Weights of a small GPT-style language model, trained from scratch on English Wikipedia.
Size: 2 heads of 128, vocabulary 4096, 16.6M parameters.
Architecture: biases, untied embeddings, attention and MLP in parallel.
Each number is 128 + 24 x the weight over its row's rms, rounded and kept within 0 to 255. Layers, rows and columns count from 0. Numbers have three digits each. The size before them is the row's rms in percent of the matrix's.

# layer 11 attention query, 256x256, rms 0.0328, rows 0-106, columns 0-63
120:099159121143118127104093133107162108123118127139124134072146128130084090148151126126101140160107125113086137107159134130084179079123141115133142112151136133151130099120096147129154103147133123
102:087134145122116128093121125115177128101095136133148102082141171118093094142121153128093080126124113090115122105144127138114143087109162135147114100145159143122151109132124163119125135153107089
132:156106136136155152129169112097102140155135138162103129134154131119179147114114074122109198114136109159138132167153123169150113138114102112117143138124114070121132164115110110169101129097165119
106:091119130104106129138108164143163107119124129098132094100129157165119083130078179140152038126121143088124110075109161110119126120134155156146121117103135173101122092124168126110151139116119126
109:092147136116131138115100142139163102130121110094156075099144160156166099145117182150095052119132115102106106116140140121136082143089184102137129121128135184100127119126150113099132123089121118
102:115151110125127172137124153134161092113123163091140109085131168174142113131100159149114073103119159111123109126140115110131107098131147128149120155098140180117147132114158124103125144088140085
094:105132122109167160135118143125136089108111167125153110100136144191132096122104177137095080115140158095121110099147110109104125143115143149147142149135117228106115119124162125111167141107126094
084:151076116170122133135113133119117148142147116130095119144125099056147160122132121092163174134129094153140123119121118125129148120130133141121131125186144074127115100091107127121120138163140165
095:092112140121122132120113167115152078113097099063173096101178154181122101126111125142093116085145131113103152141146150094098128126125125132166155153123126167133143101129154116117152160129118096
093:143146077126092136135137080145148072079113159128144137126119174145107141119159130165130129093134170120122114117150072150119145095155095092145109111111159124124191133088134141124126117133155129
091:122096109195107149117166133161103156162134131150173152157118105068125116143134135148159138141157131150128094154084122137113146119117118129094130124111143068133153166139104098129107116130126104
105:096134170111142140108154150161113086143091115105151142145092167139131137079144153164104087150187114129109116113106150145141121097110103140165092114122140138124123170114125120143134131161124159
099:115141126127153134175116095132103162151124117135148156130165151122148131136155109146144098088165135118142154113151162140132102126093131190067156123101131088150133146140108086149129140126124138
094:107122159192146137163128119130116103134194147097124129110091121083138080080165137148162160123118130118125099126155109071139121115109135099083105146123103140128125128146153088107138127133147131
103:164097134140104141120152145088120117159146108122109093104116107067139114159099147152140142108092113115167153154130104099141134122109134135120146142141095126122108143090095163129096124135141117
091:131091175111166115129136137149150151136106166185115126097145110106143118147111158130127101097119152100126092130144126196115137165125152143116129121143145100099130139091146160124152145112134139
121:129160120134148128070108108075145098122094143149157093078135143096163124122132105097113155120126139109098138110167128124099126121133167085132090124176099107163099123121143190129162108152155110
115:155122143115137115091141088126118132171165102166123120141117128123201150109131125116108143139111062141132112132155135117128102189110136082106119151118119079124115172143137115132089147117146122
099:160131083139129102169143105107091119125145111124127196153101096139093165082161103121185173139127174152129138147098136129138160150132079162120130112144099126139144134152122125143148119157116181
114:124112158111107118099154130124137151142116155167111099091139150116223083161083133140105109103106099124129118110176137182136087154100185132126128119099177091095119135105129154145079127116149096
100:165133115172134170147138149096106136169122190128114125089148107106159131127134098164111193121159135149118156170150124164121119110112122121110152151138134096136127149094132113159111142126174105
090:156139134165115137113135166116112135131116153130125118088145128106194164141137137148141149099127144131127130136159111169127144092108128146111115141144158107124128135077138130166117131156182128
082:162132123129119091126133138109139148150096130155140129106144117114119113108131139163134160120090175136135131155157099139148152104110159127164121134131159134156149150072120146115118177185128114
085:098129132102111187119128138120127142150137106123135113171110148149109181142151135118144047148119145078084102074112115105114118150136120133159152129126088128111123118134155090178108121160111137
086:140135107140118134119146120149141126114137134140145129100129136117113130147115147122127124084148129117132130136156104169161131125157109149116158099141143153115165136086134128130107131165152121
092:120137151133126150115124141113133142172162126129080138156090120087120135134145145122145074176128071155113110176089129122122150121130169174135130129129164100099125156115118135127096137139158148
092:134122148106168125146126128176124152119113126118096132163134108098138082171075132118197102143135099129141105135133115109123125159145137162090156136112138131089098107184126123086109128076111125
097:127149088144081160138127113165127166156122120123138157153140106137107134089138094140097141137125114140095175150119144185115127080109139148096111120128102145159145138144140087083188113083169110
095:119181097127161180144099095131122093132140134109129106164142121126117172112168096138136123123167155152132127125142091140128100127130114133106173147153123127117084126179152074133132096113113063
101:134089073160109111157090129123109100125119110137126094100152117115069110154163115125122157091118132121123103148086136093137132140168143142129099117166132180146127132132132150099150105133092092
101:168124092134109088179137098162128122074143111173150109127113118185102146072117104102089144121127144126155178126120130156156126096118102107126078157135137129126164136141114136159134134113100115
094:104136071155135108140146109169129139107123134118110141151142169128150112163105146158168066114082113106127113106118135184157135113118129173108120104132124159113140154150140174092127127115144088
093:121116147156150128163107156112101146158141153108196108091121133157130117123167136136187120128112117141091085098118118090121106113139112106081103170123137166166131147155142107147139137106130117
111:107147095079125130126075121115140127127143135115132095122123178097124108108153139134088114118152106125150120127118165108120109136137138156138095083144126127096179150131122132100152111078146145
100:117128068123076088057148106165129104148151122153113117156104153162112159154128142158096085152118161097174155091124104135136150125201108135157086111104112127127196107158097134148130129120150146
096:115160161115124110122125155133102135130132109129131144124077111122119103127132097156137081172131137105116166110127151125131130138122141150138090155129120128158150137149117125106113145125114145
096:109124088097139114112084141147132159165122116150130110148139103120149125153125187131157124130125120133142100082150110100095148116106200149101117126134158136130117124170115144147176125104083132
098:097102142158154135134137168130148145154161147101151142081073130137136120144143141113148094144125102113149109124126163114137094152149112148119106158095129116134139123121144070116142141081154153
104:107141126161108170127099088088145093104169140104135166125143161135120117128121145121163111136106137116145106132122164111120149147140108140115115104169091172124126146131131169102101137133196162
096:112105125140065131093150173156124149120134134136105125141173130121159147156152132193085146132119113133176116167156144154145131148131133132137135143128131093144163129115124117145128142121123161
100:113093209154165120124106116128130136106119077111169150125171143115093088147128119121083145158145136117146135113152143104141084189127148146157154117162149144094109129152131147068111132092134155
093:121141109141131168136158128105146141123089126111161111163142156118132129130128123152088134154172164113113107117129141088088128122117138085140085128129123125157111116135155124115132137149164147
096:088087147112106085112143172162110148177107116186134110110146142127109119142183158109090135104133104136087171116087148115130169117177167129128109092094142116154119143141117104139124140094121126
102:156150166121139088106136122137108130113145090115113167107076100120108121135123109112117140143108201141091103149126097062103169098124128118129158148106124142077109107106131102133119124176092145
100:162130116105057112165134139123122128096137155132100127157119103141135118096075134119136152144117131110185138122173142124132112111109102102133141142118100098137158131135166106129168146122150109
106:145144124110146124141073131144098107107156109147137131142127135164127164096121126112115086106142154104112126129128141126152134145090098134130112120143104170091085140124155127142145117106124103
096:103110144127129099109113161139144091141157136147119125123099165162166063129143150144129106142154150100121099142126148088150156124128133128133126150150175096167132145119188135165142138152109128
096:089109127152159085066125087124127132146146112126115133199128139153162119169097094139138143170140146116153123140143127141146109134097166158125154128133118103095106111121109116154142102148135149
100:107130093102103115130130142139101156144135154144147134156110151111116081104113158114154136113127116128124167106151158067144105088157141086103111132076145115163139110162092092169137103096123129
100:135153098141166088109117098126131090095108117131189118133105136110046129132114146129139090157140154116121112119094095144064185129168090116176104079151133122104143133147110148128119119183098112
095:160131147144107147140147149088099115102130143139139161153125164149170102143112137150134099106122173115105120100117087121136150103139149151120105110115104106127130130096132121114152129108150149
101:084107162101171075108139126133129152111138080124131110139120104114132079098115174158125083141140112167123074119168148152089088120120151154134148137096159123108116128166113118104124136072161142
100:138108119143103108189144097144122138161137146154102144109114151130117149126173091098137124139108082094141132152092100118145123095175123105134076158120128087109158111115116117115126157057139125
098:133132132112123135108133115115127143129123164114159109107161064123153068107082131112097142141114122122112086143154088131040128086160147084110119117198115146121113128147129154128156114100093152
097:127151136160124148135125138127114108118097159145126092114111144147080213110112164141139123109099128141111110136146112121103122116124099131126124094130116194126140150101088155096148091142124098
098:177116108110104062095162123144134160132134110133054163136119125151112130138111100110109122142115166127104129135129149147169135098156143123108123100072134139107160113135142156081111113145147133
089:155143093119137107086146104145147168157151099171106136094148119128082106117094113158113138110105103123118143124100126130148130138152134149128116096110154155061153117162104173071121122132128123
101:153129150136157134141138000136123130110127139132111123138098130119136167126130103135101134146155141122151117136140161123140094128131095119088155142115110127126120110114105114133096128182085139
096:112121187133160134128125157126120126144130134131117121137149129124146061127128182137130128130156141135117127143110117139119150118109129134132169158090162060143137118095166103131114133117131114
096:153135166101118078146106081117137132133138132157118123149095121125145108124110152105122107082118132142116156114157143133146163121161123135156100146124130080096153139136100160165130146099165106
095:133150144125135114091145115130118151149148121140106134108086088133139100136151129109094134088123170092100120110154147103140128121139117133122119145147106137102150119123132102166124161095137129
104:111115130130095172110118145113131143115159167131166143150139088110127137138087114087115150119142148113081077126149103135076125132123161106146154125142112125069096145152118157147111128181168147
101:097116100162116162123141125123138087127097107144117142129126128103093173131134125136146107110097180142114134115116074168128146111137129146134100094184113158121111145121108165102121126124104104
103:146113130109155168128136130151111118112088142095132061156144124145139189115136120133117119109117156158126082111150127130108117150140156157131136167119155149105154121103129109164174131116145131
097:073123131156103142121134123102125140142120081116138143132132136121133101198154187115144053137138115095167124099158138129124138142162131146104107134149127104156161138101149139136131151140095117
087:073153143095150177102105116145128124161132136132131127132111157147134154110146133117106142147154139120144154122088153079142152156128138115129136137171120091117077137121152095117100139127123127
101:116111113134150107124106136110081073073156123110122132129161127158146132124134123137134137119132145141132132126113137134120146148088076107168112179167089154094106127155134128134133103106114115
095:095126130109101223136162121136136145187134104110130141112084132103178126121155135135142111161149096145156134131128135150158163124160106118133107178146151117124151117103156126169137139119132123
097:111096107109141112087102158107092141148133139147134132161161149131145147136141111116135159114146147087114124103151107140136134118103183132146125192094127143177100136130126061161160145105130116
091:141149166107076160109107152113123152118194127116106114101131128113139148110148139141107125130115113136150138097142099077116101137153114104111129115165109142109140113144134132110133163127150126
104:122121129198119090177125135080088098120091132136113147117083118132119087117110080112168128125156127165118199116159142112132160102124113074068126137144112101137103117137112138154127137153105101
101:088123178115101139109179159108127147161124148134118149128132135133118148137141157105112108151115122111173074101188118148112129162137134173110156157131132079111126112086110108132145156113124110
099:139122149127140145123110138125138144147109162120140090078133108099114146114094145153152151128099108110138098142149129135133085135118153164115165115127137128123134151134127164136098107167117061
087:137144123082095121137056131158099119139116127081171080134125168110124125113172160111150177128163147125139163129138088090117111148102156133125106092131184147156157120170152044105121130098135164
099:087117150176080153087110153073108126108121139114120134104143117104150111154138117112117183097091122145119104165138155181114109113145127164155169099127126147102156116112145126111127147118144140
095:124136105097124152121153111130147156166125105133135154165144129102099094118055139142152128142148173134123111090190164111127131134145130146133105126129113103112135091139135116151120142118125118
098:151122088155137148128116141107126083121141123119115107154104107144088107108136079128090134129110114131144154137138155080145122166127094140164143143077134148154182115119095096145198126091135077
105:111109135113127088083134080110123094102135120160135172116125115154075117139112067072148150125082140116137148140089165100119164127162097130117094102105109146093146127149125117148121091164121132
102:127117140085085121091120149113100093110126167132153117118102088125134116144125110114138110118118155098106125145162116097111163084111132181141112177149124099163127122096150106149170122148164124
102:122124148097129103122144115107147145169148118149114145098085135126129146127134135133137149166085155132175133139140138078134167143171132086073126138111124057150107110110132141122116127201123137
104:092153142148144140126136140119138139141130145144123143117124099118163158149098111115146145130100096114139115145165112150115146116085111091096101158142100120156099128090125124119148130134118094
110:111090159186095125077145091123111138073134136138155129113134095130153128152157132147105148110148117117115133121173085176135114120121084123146150113163107132141130118131110127167106135140124098
100:130086124126108100144163123116117103175069115164135121159109140072108124112106137144154121095078144155118129116131140123184147147135157160126175134128125119116091118143099143129170141159133091
106:102114096128160115136163126158138159153172132147125118156141092139108115118102118129139149142144137129143139137155158142109140135076115127113143082126113178143123162143140111131161098121107113
102:108184123130138163143078159106123183134132127127128105099150125126124126090153135120130142083143116123136112083155152114126087106094148163114113116092170141150163140120085124141154137104150125
099:089121149156095139132184139111134143148109168159131144136082159120145143125114130111109100109095100114128117137131165165137120086153123105125098140086115089164097153091128106161160138147144116
094:132111140098130182106135142157107112152130132156120096144102104125135105127132114159120174140127126163082129151146108151147161167078177157167143128161126179105103127140151190147138153220115136
099:123110140139127112086196185136140154142136153150118169122137146110141089173095153142150148112126124142142084118125108155124147106128132148129135092091108135097126121135157155120126143124163118
100:086093109106137118098134140099150149136129118156146201121120141127121135117140147134140129164145097088136079104082130182116132133122132096109121110135125114149076148137131093116122149131112195
095:103112116118128134133146171142133171153114143126147132109150112132114086117078104169098122122133113139147057130113146163092125116119122123118113141113118131144134155109183119129126157154159138
095:116113179105145116141117169093149091105154122127123113117142103135107165123139152104143116154122119144099096126120169100125079151136168156156158169106154138119105098148109118123142119165112139
100:109118141117119145141091119153147095098130136117134106122078133136164139126166107103114063145116144128116124178095102079107169153109168155150140171161106143099119124128138115110129112144150161
100:173124141143121063136132110119132134151114114153155134121123146093118105106120140130100133103131090115165154114100152152137107159148109130159077071105162136094158116173101141092157126068135146
096:174112142104122121102101102126114071126113111117127098128087158154157174132133145141127123128127147095086114110103116136140159139137118128158116130115144156095182149128113157135127155142136175
101:114117131179166186177114138132125119106148111081130125122112130121159177150141147143143103134137153119143160138133127121122111148104118129126097150155092129127097124145145103111108142128146134
102:122114162136163152128129102110121124152135142140085092118118131122142135097127098090115127145149089127148152095128145146141094143184103095172151169110110113138133146083105131133150133086137096
099:090135133096180142147122114125172137127134148152168110161118127097140135145118088099105128132130139098163164147142146131106100150097102144111148137180132132128087149113125110135141104141091097
100:105105150091115156124159090087127124131145117103163092143144093089169104112156130149154140151081123142115106135131100193100103106072147144184147131128161160125120104137125151101134080129107154
098:117152145124133113136146147112127155097191167092129158118156121147137159134139093113132114161158114140090132128114149139085120065108121116118097141169092144164123121122106130195147099130132131
097:153152111110103122157116153096136155128115089096150098111080142113138108165149156148152117130155093127109168155134087119140174120100130135159134127085145103139174118098158125129104150165110153
100:120127145133109091154131123094124142154133109145142138091108172130075101129113130144117135132102101152136155131154136118152100154163090104105062113116126140109133128113148138117110126139125112
100:114136138116190131161122145147125150122163154154121131160092127154148142099171119109099133119153072140143191124144164168137136125088117108074100146147115113150094124129127119153125136173121141
097:132103130152111144189138135099120125141154125097141145138138132080117114116175132120113114142150090153151139119098111146131092129152082093116101148118064129142110123172102119109113118140097090
093:124119116140066147133137113122128110130098134127139104156139115129109132120127105174095155114159172163096128120124092165098145154099142131134127103137137135093141116104115133139147098139157134
101:108156075125158080096083080160145114095158129137085115110131147161160161134114083100139076133101126097103133109142130152147139143130162161136156143138172166122142143117161146126157145076141130
104:133126163186181121109094117092122129110152121102107134088100114148116129141117134150136170179113103122161109182099214085155087133101118079102085132100116099128112134166103165141089113147125135
099:137107133161136112077148108166131086083127084117132153139118149131145145140137151162158108140106163146096104110140066179118137133095136127161142108192096164093121125142120152103116122170113124
# layer 11 attention key, 256x256, rms 0.032, rows 0-106, columns 0-63
102:141150126113113137136144139140109130163153110118093138151134118096130128168147111121088124109105139140104107140154119115127118173116128109154100106101142119136122165093128105119128157101128115
120:164099140150173138129115178128139117116103133108131103128142115145118113107096102128146184157154115137132126117149123130108114134125148143147131143148118138126123108128126120148139171111118129
127:138147116114047124164125102116135127116150135130129158120133129096112129145132164125105052110120139120136122132099123103138109121153120136125094106127124152121129145103105152106103091128145093
108:133110110177136103127133162103132107123093103132132143133169152126145118107133104126114173101134148099114144100164114145086153105157140089175156119123120142169125093116122093130153160123114081
069:145091126146118089133131144078150109140105129111136109115157141113127111098125106147140164111116133119136123129140109135100161112192133135142159131120129153157110078118107111138163160127132053
068:138109147156109092098123168123107120132110088105129115144188105115139133123150117127136187101113117117144119121123109141135159118155100109148171141103153182166098096105130084122139204096152078
068:150083164156124095127123160143084097114126122138150076115133108114118150136125118143164152117105142099137137151128105144144189146131103114126142135118151148120132085134123091117154188156119082
063:127136074116109143134104125133129122106138123129111138134121148159114139116130169143096105173138127139100132111096155132137091137105136101118101144121105108114176175164128138150104086140149164
063:162115123151136121103119142112112111150095121119154108128139127082107139142140139164142125098111137117133112129136134152114174128174118146157172138127116170136102095116138093129133169135145121
116:128123167110127096127135110134102124160178129150115151133138113130109149136156140100138130128097088127160121139102165117163098128139092122123149130142126131120138177127100104131108105120130146
063:109141122119128169133147111150160132130150080116077139112143143142132140090118109111079123136126147139095183109099150125141107132113113110127113135146105110136109165098162168122168124134097144
105:085121145167122179165103113105113089112126109131168105112120122169134128139120151115102128095107123142084103102146108119117148157133146126150135136145106112108118135084164117156134148076172124
102:101145167112122151168145172131131160144140175122164117143096113096127138084159121088078114141137106159118135089113125118120137126148108135161138137118126115134066138099130106077130106137143127
095:132167108112113101125209083138126103121123139134150145129108119159154090124125111176124098149138111095119118133141131158119133142128114116122141100126129116114160120154154137128132168140133167
102:140106075129097143163109105135138145102172121128099139124133159125088161126103098135165098136137119101137117111094135141155099156131150107148085186132113129142141137145073111108136152152143107
096:130128111111151167137087166115123123132099118126157169143136127142130113168122134150139108158161157122140114158167146074125123134146142148108140114118118094165130103131109141160149122136088082
134:156101111109153112159145165160143147121116135116119127142121099126173093090069130165146154163136142120106137132139119138136100145101128141149187160119142103099143100141113137152105180130121126
101:129129097134106142114122162098162114139095126098180111113149153146144107112124140121121149133145170083093162095126141145081158064138112117182123120145108129153116077089129118158162145129120104
088:115139153092129150134114099158120131111139132135135156134087119112104160158134132117103106143103104150129114120120142108160088153102123137108099154127129125116153190122133166090102085111138171
076:145090089138102079143141160107147155157081110151139132122153085061134117119137153117161137149113159098110127136146097149114128107150108145145162105143129136168127047109127108113153174140122086
132:111147147107144133157159105162102122117158104139107121116115134095098136137138165102118078133099091112128117144089126086145125167113111155114088136129147155137130147119135149100119098144139130
102:124150151104139155147165067153109132118161108121102125105112127112099117120138155112106100120109101126151104125082144113160128159122124111107080144126120125094171167156106143123125100150129176
103:102116150110158142134153109145130148162142149115089123101061109130114128149134149118111083137171089124119151119093157115119084161111135152096110149118127151110136126146150152116127097144140178
115:148117083141098093142082160102117150142093127141121126111181134124164133125123132123120155076110147142130133119178131172133133110134144137158154094163129128124119095145120114090118189104142138
128:118155158126142141135146115153105171133180136134107124139119125162108134105163127125124101157118117134126122146114147107136083168102142131108097138117154110093159155155115141133092089100126179
066:144137076090117187155131095099137108134125129131130164144119114132123097123103119152135120172146124155110153127122165114156109110098148124114134121136105095088121170089134171132114087092137111
122:095123108132138145132129166121168108113060097124138145099186157127132094130104116120108123142127145099105154114143146137124164098117140094159116156135106117124103082086148141126167148125105076
100:097136106128112134126132104128112132109089125130130107111109096110138153126140142102100170126130103168139123090095131114181136136172103139115087186137151142131119119090156126137110120137149087
098:137123173149119082081157137124107116134122162145121116105159121123187153135155101099135143096087136152163110132077158160137161120130116146099127115141165155128105128084113132114119122141112102
100:101082150134118133119152092125110122098137131151170097115081116136098136191141114136105122117101129119151119136185138144130153137144096118092136177099111182127166145149122083193126152180127115
098:124120145086097140132128140153118138114090115139171145112101154136125164145142114141115152113116114175124147132140103186121101140136130120134137105090121159156104142128145132111116099183128128
102:153108163057135128111130127131132192142110162122093103129142113130160113133134112135092116156143141118121132121156167135111141121132147127103148153141131098126111127147160131173106122144134130
095:102134133132141145103149126147102125136136071132113119156120133153082107156139113163119108110089139123129113162171125144156158125136130138141138122093109161091129124119117101092164153149177101
108:127118140179156119167116136134145085133125166139122155154134049119124102127109132141138091143135140158155090143114117108146105112104112090132129143149133121119072171095134113127140135139140148
104:129110145090156100145146129138116149121135121114122142113174107138120127102107081108137142058167124132150126146120106150143094141086121119093127115142161156138117133116124102141121137120136150
104:109073143156127169164079168103163127135088167097114093106117140134146128117122113159174156120141130137155141118127113162127114114105100163078083112144100132094129119144104144124174113159105103
100:074087147099127108149153153116107115131148147094128119098157100124093109144138091121127105127088145124144125117165155083143112105201115170067134165113140079168143114110097107133109149156109129
103:140139110169104179111156136116049114106132111130094120136158130141139081125105136157120125091121176143102067118127117099149132117097127121145131106149137140130133124114083111105150121119167099
106:132166126067152077151135167155151115083119144117110129130143143127152108120112119125137114137121090108147144111172144148119092141166147101147131144125110129047144146110140158129143165136121169
094:152137128130141128117111096111112149152112078116116141129138094075141081132124127120142141141138121123148110159123106121152110173149125137106125140168150151149085102080117204118089182168147128
099:121130140158172155136167157118140108143107157160146095143062142120144145094096113139152140149141136133076138130126141078063135086121136080090125155126075150063156126140169125145109142122149116
096:089122143153148162158118107145148082136163165148121133123136140128096141140102120115126167117129130142171110121140123131100121130116088102142163123162084132119145106109188119147179094122094119
101:126134116120162131140119129098088155152173107105145134131121146126080161101132125108107128107139151130078112123158182154124116158128113121122130191080130149117149122119120118141110110142088113
103:095130117118093123091150158158132129112106110111167138109128175093140127130126152152152129091137135076128126129150110183123149142133118146126104081125124117120133129142144097116113130130142111
100:101119093120150124162120121108155128141125122166163161123160100132126147121129106117152156145141132123146138143132119121168133127132155120141130116130144170174136101062131148136106112112142161
104:121134126129095103132110134145110128138108150146122134076108103131153179161122089123147086081089138123137126130149097192147119158129141136114154103133133129087129149102101151131102133146141126
097:109099135121095158134132106080158141136129156082152174112143057131113093167121131138125108099120152134111138115146111127115152122105136138111134100125156121114121109125110105125114128119126181
094:155144118107111121125156143123126066143111109154138137126117065093164118157128102152167117134157150147113111129135107128097124120127079130088153118140138142175122111123108147061118131118117116
097:133104129134125095096116160094184157148147117147102080185123144111149155123124086131141118135128109142094132148100108145116125148115140146133167096083126118155152127152125165091108102172101138
096:072132143130124152111129118154132129108130136096112135137147127160127147123162110130090125086146128110131158124127157108101140118089105109104141158131096099080124145137164100150182111148085147
097:143101109126096179152151115137157165153188111126104145145145148106138130122100131082126102160132138103192109079121127143162090131173105129115096122134115097112154149133077140108133154146121075
102:165143130127131160126119164112124134154092179154131154123089089144115115128133084162138161136134130144066154181151136115090147123106133096115137141163082098110110106086140123164113115106143115
101:118122080138102081130103104108103097121074144087148133148138159124083138131170146121120143098129130137151119137161146128141127148095139126148171087123175134143115139134102138126128151131146089
099:106098118155142119121115134145155113118125115115115132123125076135060125111113145138172107135154137106171165127143114117161145138168112188112113144137112085113102137156108115159155118132106155
100:108152125123103092128084112136142122117170153142134170094115143157143123172146134097103139113122128117140111172135183141164089148150098112147137147121101090099170157110154131129130153116126131
104:116157137159093126104111146132123127136110123092110106129102161117154158111127155159138155125126131156091094133131121142182149124117138146134132104156163117100146105121161106143106108102128147
093:128161097086176107105143111147099140118088137110118118124100117145129126130139120138126134140174153090100125169141140098106161150056120136134147129136140122159128106131187118155136146140086119
101:133134166118127124125136134114132110098099116127165060124129133145149126122124116116167161123123092077095117111092118148144143120110128116159141126115128160154095122124173075106140134082149143
097:138125113112166148141136115098181158132126105137113183164151102142110127107117110131121111160153143083071151113118136121134161126144180104089170092127129147102115097143133142081138146108144112
101:169144077111114127153070144122138152153081102114148155119119105095119149108154117143152115143172130102142177107123113144170052146136137162141089092123103114094141158076110141155138143126138122
097:130158127205102120120117134147106128120121091115157162126111133091104102103142125143172128141155157114111064123147105121154176145096139154141116076150156116119139111111127133136127147152144117
104:148150120165135129129109169121162106109168090134119154085146133124108117086111092147128105147137115104145192088079153107094073159135109142164097074139121062109133131128115154120092093109090139
101:108109132156143117123122104124131131109141118117123141103103121148134144146132102091133127105116100102146122113140176138159111118143105128145136150142115131120156129144150078167136135138121143
111:184156130123143092136090114099117124140148107150147157107115126106099135161167152145128100098129119119131095096153133135177152104148138134129131078116136126166109149143074095121101131132193122
102:129092126122166149162137127108130164150155144106084137132179143080151114096154091126117123108116152120134124102144123097116105132137153123127155128160133063120121107147120146146141152142155121
090:139140158184116121145142146131107099135124142102108154143125122127179112146130088124139108148139145120111140130081128137111108107098102111150147127130163131143127126118163141132117145155181137
100:124128139098070153131097136092144093083130126134164131134110154134097143168159122132149114083083166147169125131168109133144152132143103114093147127123077157163119150111130118165110145123149101
096:159125094118139159169149115139118146098102140153115110140151144151115123099132122134108142126113144080137087085126154076135118143101156119136084090159169128135136093133137108136145149117173151
101:150158149119102125111092117104104113132145103142164119102091120128108106143146109098128113128100132139122134090115135142144134169098126149114159110132110164132148105108105151127119145146139092
091:153103070118169086136109136149110110116133143102164159151150149137165130093111130107154117167143145142134121143125133115144116157121124130124137144095144117084130118153090085117107150140152173
105:124115135138071129101158115126138121133160120144161145147107140072139137163157106193123100140113169134153128131142132114169162149123118116067094094107095157066157130147172135132160121117117157
104:148111110130129162132122176102107169145104127134128111139135127071150092163159145124170197109108129158134133112166140105147149162148132113120146150153113066158152126154106157104127131124134106
107:150143144136180124150104108118135141171129126138101138079135080163088090102097130123128116120153090095121138147096140155120117146117152120148091108177128129131102119148124132095138148117097206
091:147108172140156066117177112137111089179146157148106117153141139105161144144135145103104090079114159132130104135151095127090144101121116103117187090097134134095143117180127141133115123170151133
099:139128102145119130141093126157136144124127114147114135127115122120150116101102160105111083142102131143153091117184177127111053149142100118087095134129125135112137166091140130128152157147138097
092:141145124183150137128173153145151136139135151136078149114135132134143150075132113131122112144166126087130159089082125091131125107118157138162115091129125076153160114149105164131176100121130149
098:081155128189125123119125084166085112115138130141147128101081126085149117149158124152136124101148115151145124120104103090152090126122138140111122134147167139161144148102119151112114134152135146
107:110133143115089109100122149177092130076151131142132152141121174118137136171125143110109150100128138128126107133152128107131082131113068152147134087120118135116144143054119133125179121155111127
104:108153096119115132130072111129138147106117090122145149110145147121095096151122180114127114134128123133136124072119143145166138138121099138174110138129118070126098121122057113106142120167164132
105:136121121121104126103126195115133119120130138110097157133146109093164119124110110123157158156153104101119172156100109145116119149104127113155156116148178118118173096169155113119123116129157173
102:125156109093148121122103080167137119122148102104104193089125126130111114118098140134141139169115125063120130102110126110117098135147154159119088168095134083111108116111135151106149103152099155
106:164101112113120129124128099136108162140154119135162099136098120128138148125134122080127152086083140172098118160113148135125137186124129130156107128164109172117175107136149157129108148137110174
100:120129097101115171139138138123109174135162135139145105123111106139152138180120116129101135179156145106102121117129146139120097130082129143128108128074086123183153131095152094187130117117086147
107:119175130118157084091143120159096117102131164145139178108084101134141150107114078140116146096143168084123090140143122117084115152177161137115145141103117128116109116121152166090131098118122163
103:146173132187146111159092108146102133152113136161105136135067105121113144066134136125111102135130129135128140127138121136123100127159111164140140111156141105135151116113109122086121159165110080
104:154116099136132155173098114099138163142110102105089120085162134170135143097093121116140147160140103118132102109118135137151099158195163117123127134138161139122167134143127131123090094094114143
096:120148113131118112121112142106123095106131162123148155111174138144130101189100151144130104148157140160125119132125173118087105137131130201089112097134136121134129137158131151075123141108109149
103:156165112090157164114139109106160153129151093127107131121142103153123104119075163130107119149169124124094121136112134129148121116149155124130088102136114137111138089111116119117160144073123118
107:150098136165101149120143130090133121115112137119090089153118118148149167138095116103140142128130115137112143160144120083100131137170126149120135148126120146113150103116129116167136122101127092
098:150123139140159136104138119121130140075103101150130119123107142119131059111140122139106144157144112116080139128125132086128149125093161123134097075159134139103109114126129139134154107115144114
096:144121146126121135145106174098105100150159177162146131093152129165107123188102123169137108155119112134071133137131134103113170107118130155130158119096128117132123121099113104129147116135123110
101:165152102115099130156138135087128107103116162100144130109168127139089113144072141181135140131115118155116154092129129178109131121140158097149104108175161130104106142153159144173054164114117115
103:103116074115119132118167109103125113141136140094139106107115094117147151113125160134135134135174142139133093188126131109093148115082113129061124151127106153121099130120133126164196117151092112
096:132126123113100134133133131116126142125131084099140125083140110116120135146134159159138141093119119115138160123165129154137104129080131102170059118152082159078116137122128117135129151112164130
105:146150120121119134146172112135103117097130136119121107119142142134114134110118125126098127102122120159131126108108127169111152105150142091131112112142163139125152158170120155124120126134188111
102:188134127117117105151083135121090135160107110150167095168151098114137117121160138164167164147152143088128079138131090074154121139138157137097105153134119174119098108155125177125144124156176133
101:158125137160126112128108113145130118123123159194143172110116098170165148137101113115158133163100109108105131108105125147134078129127119128148130164093136119125154149143121130094098120130095172
104:132127080168109137139118124138110115142126149128101121136128118142108117144140117120169111138142135110112176147140153092133126120146112108125127105159055133169132109165124128136120155108144100
100:144158134139140127092130111175137116115091115130110132121089162167106105101111135135132107104099121149121145100086153166154141141150119171126108153073154123117117126147107113091119111112158142
097:088099110138107176140126087119175131166138143088072152137182125148109144116112159164068116132118142089126152107107094121117110122097164149123148139129167125153110133140129149104139131109119117
100:145098122132134098096166139127141106124100101133130115127092085129220137135113122131148149142151104138105106155164082159142142140089142129039141141095135166112172145138126109136169143114089145
100:171158150118118172113110116137131127083128124104171134145094157121134167146118161152130111163115133170082097111101123120126126143147140167160112152086151115137133105139150132123103070077145110
099:131112109137113128119162123142101140069124157130173098123133163168156159130145160156113121107111135114140153157151133116112163151103126145121151155133112123211116152112154106148141140131145117
096:106119126138130150138141126091138129116155127149131152123115151091086125158166126089134129105092126189157126126084161137148095108165112136080095137140108126148114147102132156093165115146130103
101:130152159119098104162106157144095126156111113114150127102132071109132095131132107136141112140119124140133119072174118131131057112098157147100126175154139150111151110078104142148101119100138119
105:135130155139109104121128144152165124091119155138092092159117156124157128100088096160107115102124135110070125154109096138083144123148106130124131119117168152144143148132140116123122127158140157
096:125092156110116142093159142106154143145143120125138121112113103171167115143114136130126137128110130155146183140105110160086155099163090088091079106142073125095135121167152152149103165101117160